config.toml
norm_eps = 1e-05
qk_norm = false
decay_shape = "linear"
Each number is 500 + 25 x the weight over the matrix's rms, rounded and kept within 0 to 999. Layers, rows and columns count from 0. Numbers have three digits each.

# k: layer 9 attention key, 128x128, rms 0.0554, rows 100-124, columns 0-127
# q: layer 9 attention query, 128x128, rms 0.0546, rows 101-124, columns 0-127
k100:487520476528471519518437505483508499520550509502492479528488470508473515496513497492489474469471507497455536530529524475492535523484509488482496538510483515513525510450507491497508525515502502537475512538502491523508503531503524511497538448457494469496544500553523481499476446501492529547482514495468484485499480487507534464487496507429491541522526492530462470495467510490516497538536
q101:547470503506534505504534474505456505469502508462536507504480461512544485501506485487470492541479527499506511486514477493518466526564478447507469449464463488474510513519496486498512508490488469494453479504525492490539481537518498511545448511500474537538481505501476479459454488529499513466474483493557504522495519514473482485495514468532508466488523489483509501536517469493504525488539
k101:488540489537499513508522507493467487517497508513496527514433518493522442502525479526545493529471500515502490505496483506485521508516490498540473513474502504527481491536476527494453514493527537514506437494511518454511500504511497492493456510490534496510495525479516480485476516493489505494500480500485528501492430515520522499516543516496520506499503560509533492544462456518504478525491
q102:545506566482488484504506471487472470514491551523520498492509519573474505504527468527475491526510495473535506509526487523510486489475518461537473470480477529482472505481503480483465487493524489493512525458508472509497476535465503515505492477539544497479551484531508489489496472500465512537529510526466529530494492494498519505507468486497483504535500499496539543522466465489477549459474
k102:534556509487482492477500490516475524522472510547491520509476538518471542497479465508491476461491489484485484528483494484503501523530525530481493541449521514502502515467439558536492527510518497464496521499504468531518503478464460477510481508482472475518478484488483502534524507512464524544512514468555498476463445471502509540502490536489483494507510535497513493474488501473473505472507
q103:530509476488507500522424536488492550475506428463468482476519498487475514502550489435487518505462504512495502520556476524538499506531490450545452517539541531479515549522499521469507529526461483579539507512474490513534475450514512523494505461439481477487533472478520495518479489477478479496504511528504464519475521533518527457492528484510464495506514537517468479453497488497522510458477
k103:530526524506472522540462532494501473532507493459485505487520470487536498494491520512486497502498486526527504495551541460493496474448500520504491485500507540514495460470510487493559550537545525486513441496484516446465515465494510466511510502525482480491439493464468525519514513522510485499481475479497450464546495492506528454470524489503503567485465472513546486478536486522502465498463
q104:549525456513470479521499502492494519491487496507455454500523461486523533509500533514492508503466494556482493453446483485482506514510494493514488481476489526495500491516466485527480520477499439522496540489486487513555498502527490511518490479516514462531463482521492544480543503473508490523533539502483524495489459521485528499490514486535536505505505507484506526516501548498505501527519
k104:538520486494535478503525490469475431517500524515487487484510515482509504481500481510486521476486521510491521497513480522425483535472503505510503486502503516472550483555500493463491489505544505490559499496485503473501503508501494504540495490470504525485488493466496488538489480467493471469541491483538513502520501519550506512497474526482456469489464479533495532511492516477442491538509
q105:573532518556505495526510520476505536501508512432493487504514482483538505516499532507475498518491509502455509511506482462520497502472498525547517475510503502529521506486510520493489502542558535468504481526539450496510434479519492492516486518487506473453473518527494475501506490515490485486491482531546531547527512490528486491492487491497470497493529489534485515508476433477501510468479
k105:543530447516511496524456524489461459514491490508476466489480546497502488508525487488504484496469490480481532502490520500530523446518484537503513527492540502526493506480510476494473511517517481504509473501495456504547522488463518486508506492541459518517454470523499485508487511499495516497567490507484482475505510491508549556493506478508552503546487524455487519531479505513499498461474
q106:485536508466481520475467525522513528472467499503501477473460492492487475524477511473528499489512476498540498548541502533520508507545586507526486513485487477523491487477510518467507479492476500520508446487493538514457459516518475489487483525506519492496482482479496551508511469530503456521467502527509492459524507463530493475478487525493486494510488501501489487482484501485493507491467
k106:486462538508557478542460535503515455472504502517467500455462453469527478516504483499503505488537454488502459460449523465550500510567484501519531490531493538516484474513503476499530502472488500509509461521498566536501509482474510490486489546498516481505515486514477506498503502510544491504478480457470507450493474482496509475504485510534476546489513504462466506488453514483541510499517
q107:499508472451483501543503524482493532522470477487519490484513480545509520495488501511487531490509507489484503481518470466544510533515515528492468518517549501528503478469540480463508540483455490501422448498517509496459509498529437486467459468495508516509471506539511524498533464525514530471475444493495490480465510537508486521513507478472492475486522544458524486550500519441480482526491
k107:502499499500490527510485517545521481524494453498514500454460480524446503542494531555542499492461479484478487557494423485546525528543499476506478499492524472470470482520478513499508494507484520519520456533437527514502468494509516522490561491536501487478511493471484513518508501471497525496530506524472497482461475521495520500511489474508497467492484517483466519518523510567521488521473
q108:527504526488546534453536511481532451485537527492471540487491467552576507557545526509487470507515502504500504464537502495520520513513507551492551512502474459507494500485515484488512531445504450508507489467485519521470519546528519488511478515529509503513486537519464495464446471546530497457489476507493480492517486471516491549478501485516500484450483489525461503528503558472513488542546
k108:500487497461526464498509513455550504519450467494516499483462491530527493492534493484515509509477484464526458490494518521524553547490457512512482525466542499502480499568496516508499454482508513497481481506504538500500524491547491583467462548515475537528567518512504487524522532473509533484481496487458487581486513498509486506503531514460540487501510527485471511522477486534513480497552
q109:471532554455489519540519515525489497516500495500500450478472515470478509532492511503505531458484485469494461465516462517530490511535545503504475498521549482505547478494500506501520469464435473558520514502477509467456454457502480484535477484488482513515477507448498546510527489483504475507540492534542533504449476530504515511525532497492499490479500536526508531482499484470489525523490
k109:505492527460498515529488512508507467509527520479504485504478481488557516518502533501509519486510494506492500520516531501482482509502491461528504490435474479499502426547509492483512499505479460468466499523490497478451518466508496520490462448484503473532449506552503493500480513519501475465526489491530517436496472532546459443530463487571494429512503500476469493492508471488534510466484
q110:530467487507477573492524563506479529494556502483431510478496512515550500453513502499474498563515509494443499512491478475474510496497501483498517466517537474511488501480479492485453524527492509466537522470510471516552465511517485510534503517478489497523510448491484496493511507543499547515481503495531507543515480470505484518466486536504555479459484521530495506456488478511489562452544
k110:581521512516516512510477547488501507493495486462455524496497475507506507522520477465489495510527493500496481485524505479494531489481490477496468533462557474515566502498441520459431491506523478501521516525460499515530496532480540517531483490518492474500524481545490467487511494473516484494494508537486519540541516508486550547508478513450488525481510537479509476516492476471476513521469
q111:485466522438461492508500509492508504485496506537490461499515517501510549498502471437490534500544486489521501476514451531530484519501481451472502522494448484519496478511565540522523474500492506502508479526489539492490455471534511506468458524519463517509556534512487496514544513455509516510523495486528520492502519502480512475507506559500501475518506484511465460532467504501526478528474
k111:444501483519485503468517520513517506492500516493525518509488522449534506481479498447527491504521467495456485477505453511531509484529499482531472482522474499520506471459478535538507464526493557506521445513539535518507492430490506493517450482451466477451494505503478500523489506492537482532520508521532493522475529513488462483490530474506506466498546481480491480511454503514489503534489
q112:487530504465502494477445491478501540481531512515433501497506537499499502494478474496503483478486497509479486523481457468525523545493522509450466473516504424506481510530519463561508485458476451510478492562484484515456494465524466496488455527506490541502537518519483494498492516484500476512486531544499509493484508464488492523538523539517498455510460463524529508548497530475528417504513
k112:463484539479530548470526502446485509533470512510511484525470525462518585539484508496485493488523450521454502454521502499519526502517543491507482511508487533468471551541508507482482472469503444474492434502475515492505489483536478512511498504495503500472482502481548510478513486475532517492517513524492508509472512515505512468429485481501514497527514504492505471539462470506565462488511
q113:557509549527514463423501485473539492506470516467528529479521512512490431498522469515480518531492514530504508485474473488464482473507521511504558500550514482526514466502530528536503509506488494473452478483501514492510472526510537516490480504510510462544525484554509551496478516517525519491478484506546466523474452503495484483510515501539528493482490508493459496478495512497485489474490
k113:500446529481474497484498496486506535478480513497503557453503486509511455463529471500530470511549513503478549493534501482487515494505500500483517483498511475484483494471472457517494474527518509490472489472504521533485519514518495512423471539461515524472527466497490499541495567478481499517469496505459551471515502507506501544460472501516531477523486508511524480479523537489502499503501
q114:513493503482489489445512475523503469537467461508457578569489544503534489546551573488466468521488529510486535499503540456494515507464510472467517470490484482475484501496509543488523492508505439534475453496509483473543521499519520491514492486483507523539490444536536499461491545500503553478487486477470486530531490487475566532521516521515493514459489487515490523479543505522457525479492
k114:474491539499481504490545555486500471477458503466509539520530515532525518506511467519513445469459540450478449490517478495498508519467496492495510474520515481522493518492485507478475543483545540511479446525498489520506491496540496518490436499531539557536467540548476486503515466506492512535489487487515482513492522437479505518503475530512533456508490511556494479537514515492515536535483
q115:505483534493471524484460495510509512519530507529502424498474529514480546427501484461508527492498526557498494485525507514524523485480555499521467512439526533528520502486515517474500502489461492510559508495485496518462512436495543459465497490510488505488506476471478521492539514483429452504539489502498544492505538540539502510484509510537499454476530484516513525488509549502511488468439
k115:512459527473545519491493504523500540492526519531506471518480499521543530550493525432526488469535481499516482526493520497513505459533532567542493557544500499526485423506501484473505553540502530455499535495508533478463467498518527543524502503476468435504520488487533496497492504522503523497516434516518452473536504465492492467479510527537463526495506471513481500518494536509477486506490
q116:466482495483482490529481486527541498511547530524450467507495522472491503485490490512432514499535473526511497492480501502493515509514509525538501515533496498526545519476506508419516513467484521471522485537508524519462526521469533517500465530486524501539525464479505515480447492459535506490477508505444486525517538462444528516486506479492482476530495476507489502496463505459527474516502
k116:505511522504539535503490495505495553502532512479478521498526508477469519520472475498469519508543511480515511462493502486531517526466513550463498504486450513513460472480490518493506471513478529469502477499531521460512493530517474506475523447510514467500566459485478459472490451463509518495518492481529494519526511495521458502482496529491533487530513529487500489482490470493505524534511
q117:524511498520505514484460493493494513500501526485504553493513500445464500474488523554508451493489520496468498519520512528518480478480487520484553468494476537512482508496455495497487491555503550475541497498533467408511516509476555483495530481494524488509495418506456462503480550514498541471477497529480490475512528512494532489444504470531526504465509480506526445480517476488493506536519
k117:508501556490474506491483518501507477452506550491484523486560504497458485502538447471458504530454527511471478537459551471440525488481466492468495479565500541513505541490484503479491476525492499442476513445512460515496501512503505499492516441499502490522546454502508503475485530442496523491514512490462486477555511489496518495532457509466538522536488452539476535462534487541520503477508
q118:539483482456537444500498548508492451489493506517492496508522482494536537525506530522484531511490528511519509512512515509514492483474474463519463494454528499510490526540505482469503514517480484476497491512460495492446515498476472512516467512496519550510453546493520510496526547510557535497516530503514478488479507511512526540518503520506506519496498466471501496537509503490525509486533
k118:465519499504524473470512524489484498502503503527492505542513534500516467539505524565475444501454512491483482498466485568488491507469535494482497482497475497464471510501500544499504469484521535480516519490491508480470536541487498567482510526515503534477496491518506468519510507516524471462493534502474462519483503505567494517513527485510517520483454512459486474510499499517513477518501
q119:486514521501451460515492518493471542485525484520529460500504564500472514484476493502483504478477500510482484487493481503557525495523569464487462522508510496486449507503508538501542505519472521518503531533506516528464499511517537462484516551494497499522497508521483491514472488499524492516513485522454504508509496516541474500504533555463444499491465460478524457506530502557520475540480
k119:473512513502487533491535533498505533502546486492520489540483463476481495500516523493475476493535464534489465483515540495489470492516503465511487535506486541469517516537492515525524496498448511484490491500469489510542495512452518464493489529539505479500528537491491529458523498482507507489550487541491474482540495469546482495485536531525516458501519472530507540499480504513535522486516
q120:481500522493497448503470481509551494513504494464455460520510459500459466484475480499518467523528478460470508489478486484503503506502540482524492499543481547521515520508505485519483494526467545466534484501500517484486491475500475501474506485492490478520498497494536476490471432520562529517488508530516527484460473546510437475496487489540559509492499483491482507495475495528477489534449
k120:473493519478548474466423476480490509468504544499463522474514495516500512493507552486515546536464503527512498520490516491465492495477489492505505490500489535494494507517516478540537482518551481505513492509520483511537487515505467500508481493476502498477551518490482510489518505488514485507527498507464520472509473490509550559502501518570536507530501442468544522464521499526510491463461
q121:479486529503535468518483516495507540525503525492523522485489515506520427499551506508456486515521538496486525486494470487485483456500500499520550460499478496506471497550523482543519487508513502500505516493476533489525502477501521551511513513516523484523514447498493494512504517488511472448524457492473475531527510507532513528454522497531519498521486504493521531470475505552494491467487
k121:509483500478498479506484516481498494482492547503464529499512491486506483430502524485476489489521515511470520512491503475520509485460511535512500473487469493505469493537476497477470511507463533455510484520489491515471492500554527521487488532473517480460504514471451507524559487481490514482486514525473507550537466486446497512481475518477555458548498509538529498510489536495492503476496
q122:509517515504491518456507483510503524462505503494525524514492468516541509516553535506477533535490485512469465442460515514512507520483506469478497480509494465455478480500493482506479482502513495473477512491491513487517510497454515457479519455499501496515493532493469533542524480492528493506513454486500539483521488489476490514555502527542516479495480467505497503529454507509497526474534
k122:508469512548513516474555517507496465486511497527518491501490493545506517505518517451465492488519466550503490528495491524496487516537483545480446469480496467506537493491514483481503476446509485504470489504501484506472523517499463546503487490435501510550486533491489499482479508486464486528503508453470516515499512489536474515510494496536477484502506470510463446493496488491507485517496
q123:478459514517461503542500514513529477529496488423496494426498471520486494465512487485531496483477495499486474514520465523459515491516466440475487505529484476475499459478536477485483542516506484525577557534493516482490499475510507500504457519504513517469488499494525461542540528510480465530491532521534449532485469539474515524455498496533450490495514554496489462509523458492506528504473
k123:509527473501487499539520490499506529492483478426512485507487517494519511502463551508528512517562493507469520528474476468503519543434529519511487478449515505494530517508530521459489492501492519497455490528571502450459469485516503453464503483489498517463462443566502479510545528509523497497470469495477540499519513510488533470504521486506456532513486498477478548487481525536507495462453
q124:515495495484500474495497508502497516486474480472478538489492479492561463566537504506532499479492493484492493517477521474530520496550542522469513506517464526526468488523477485511491498444452556490464560521524510498447501486554433533528494497473513476509552492497471514504488567502505510477467485475461509525496465465478490468494467448483507492523499498445456508488500507461519559495522
k124:519456538504470511570454499542479481522489444494478482483518511463531492490498510523503511472497525521477505480507486498555516527491513489432477538524469499469507524543503532508470499486509515506513494507462521509474534489511444544476486472489533502531529508477544486478492480528511479503474512515472525531497513509445516484530513504447541485522512540471525486471478498516482509503530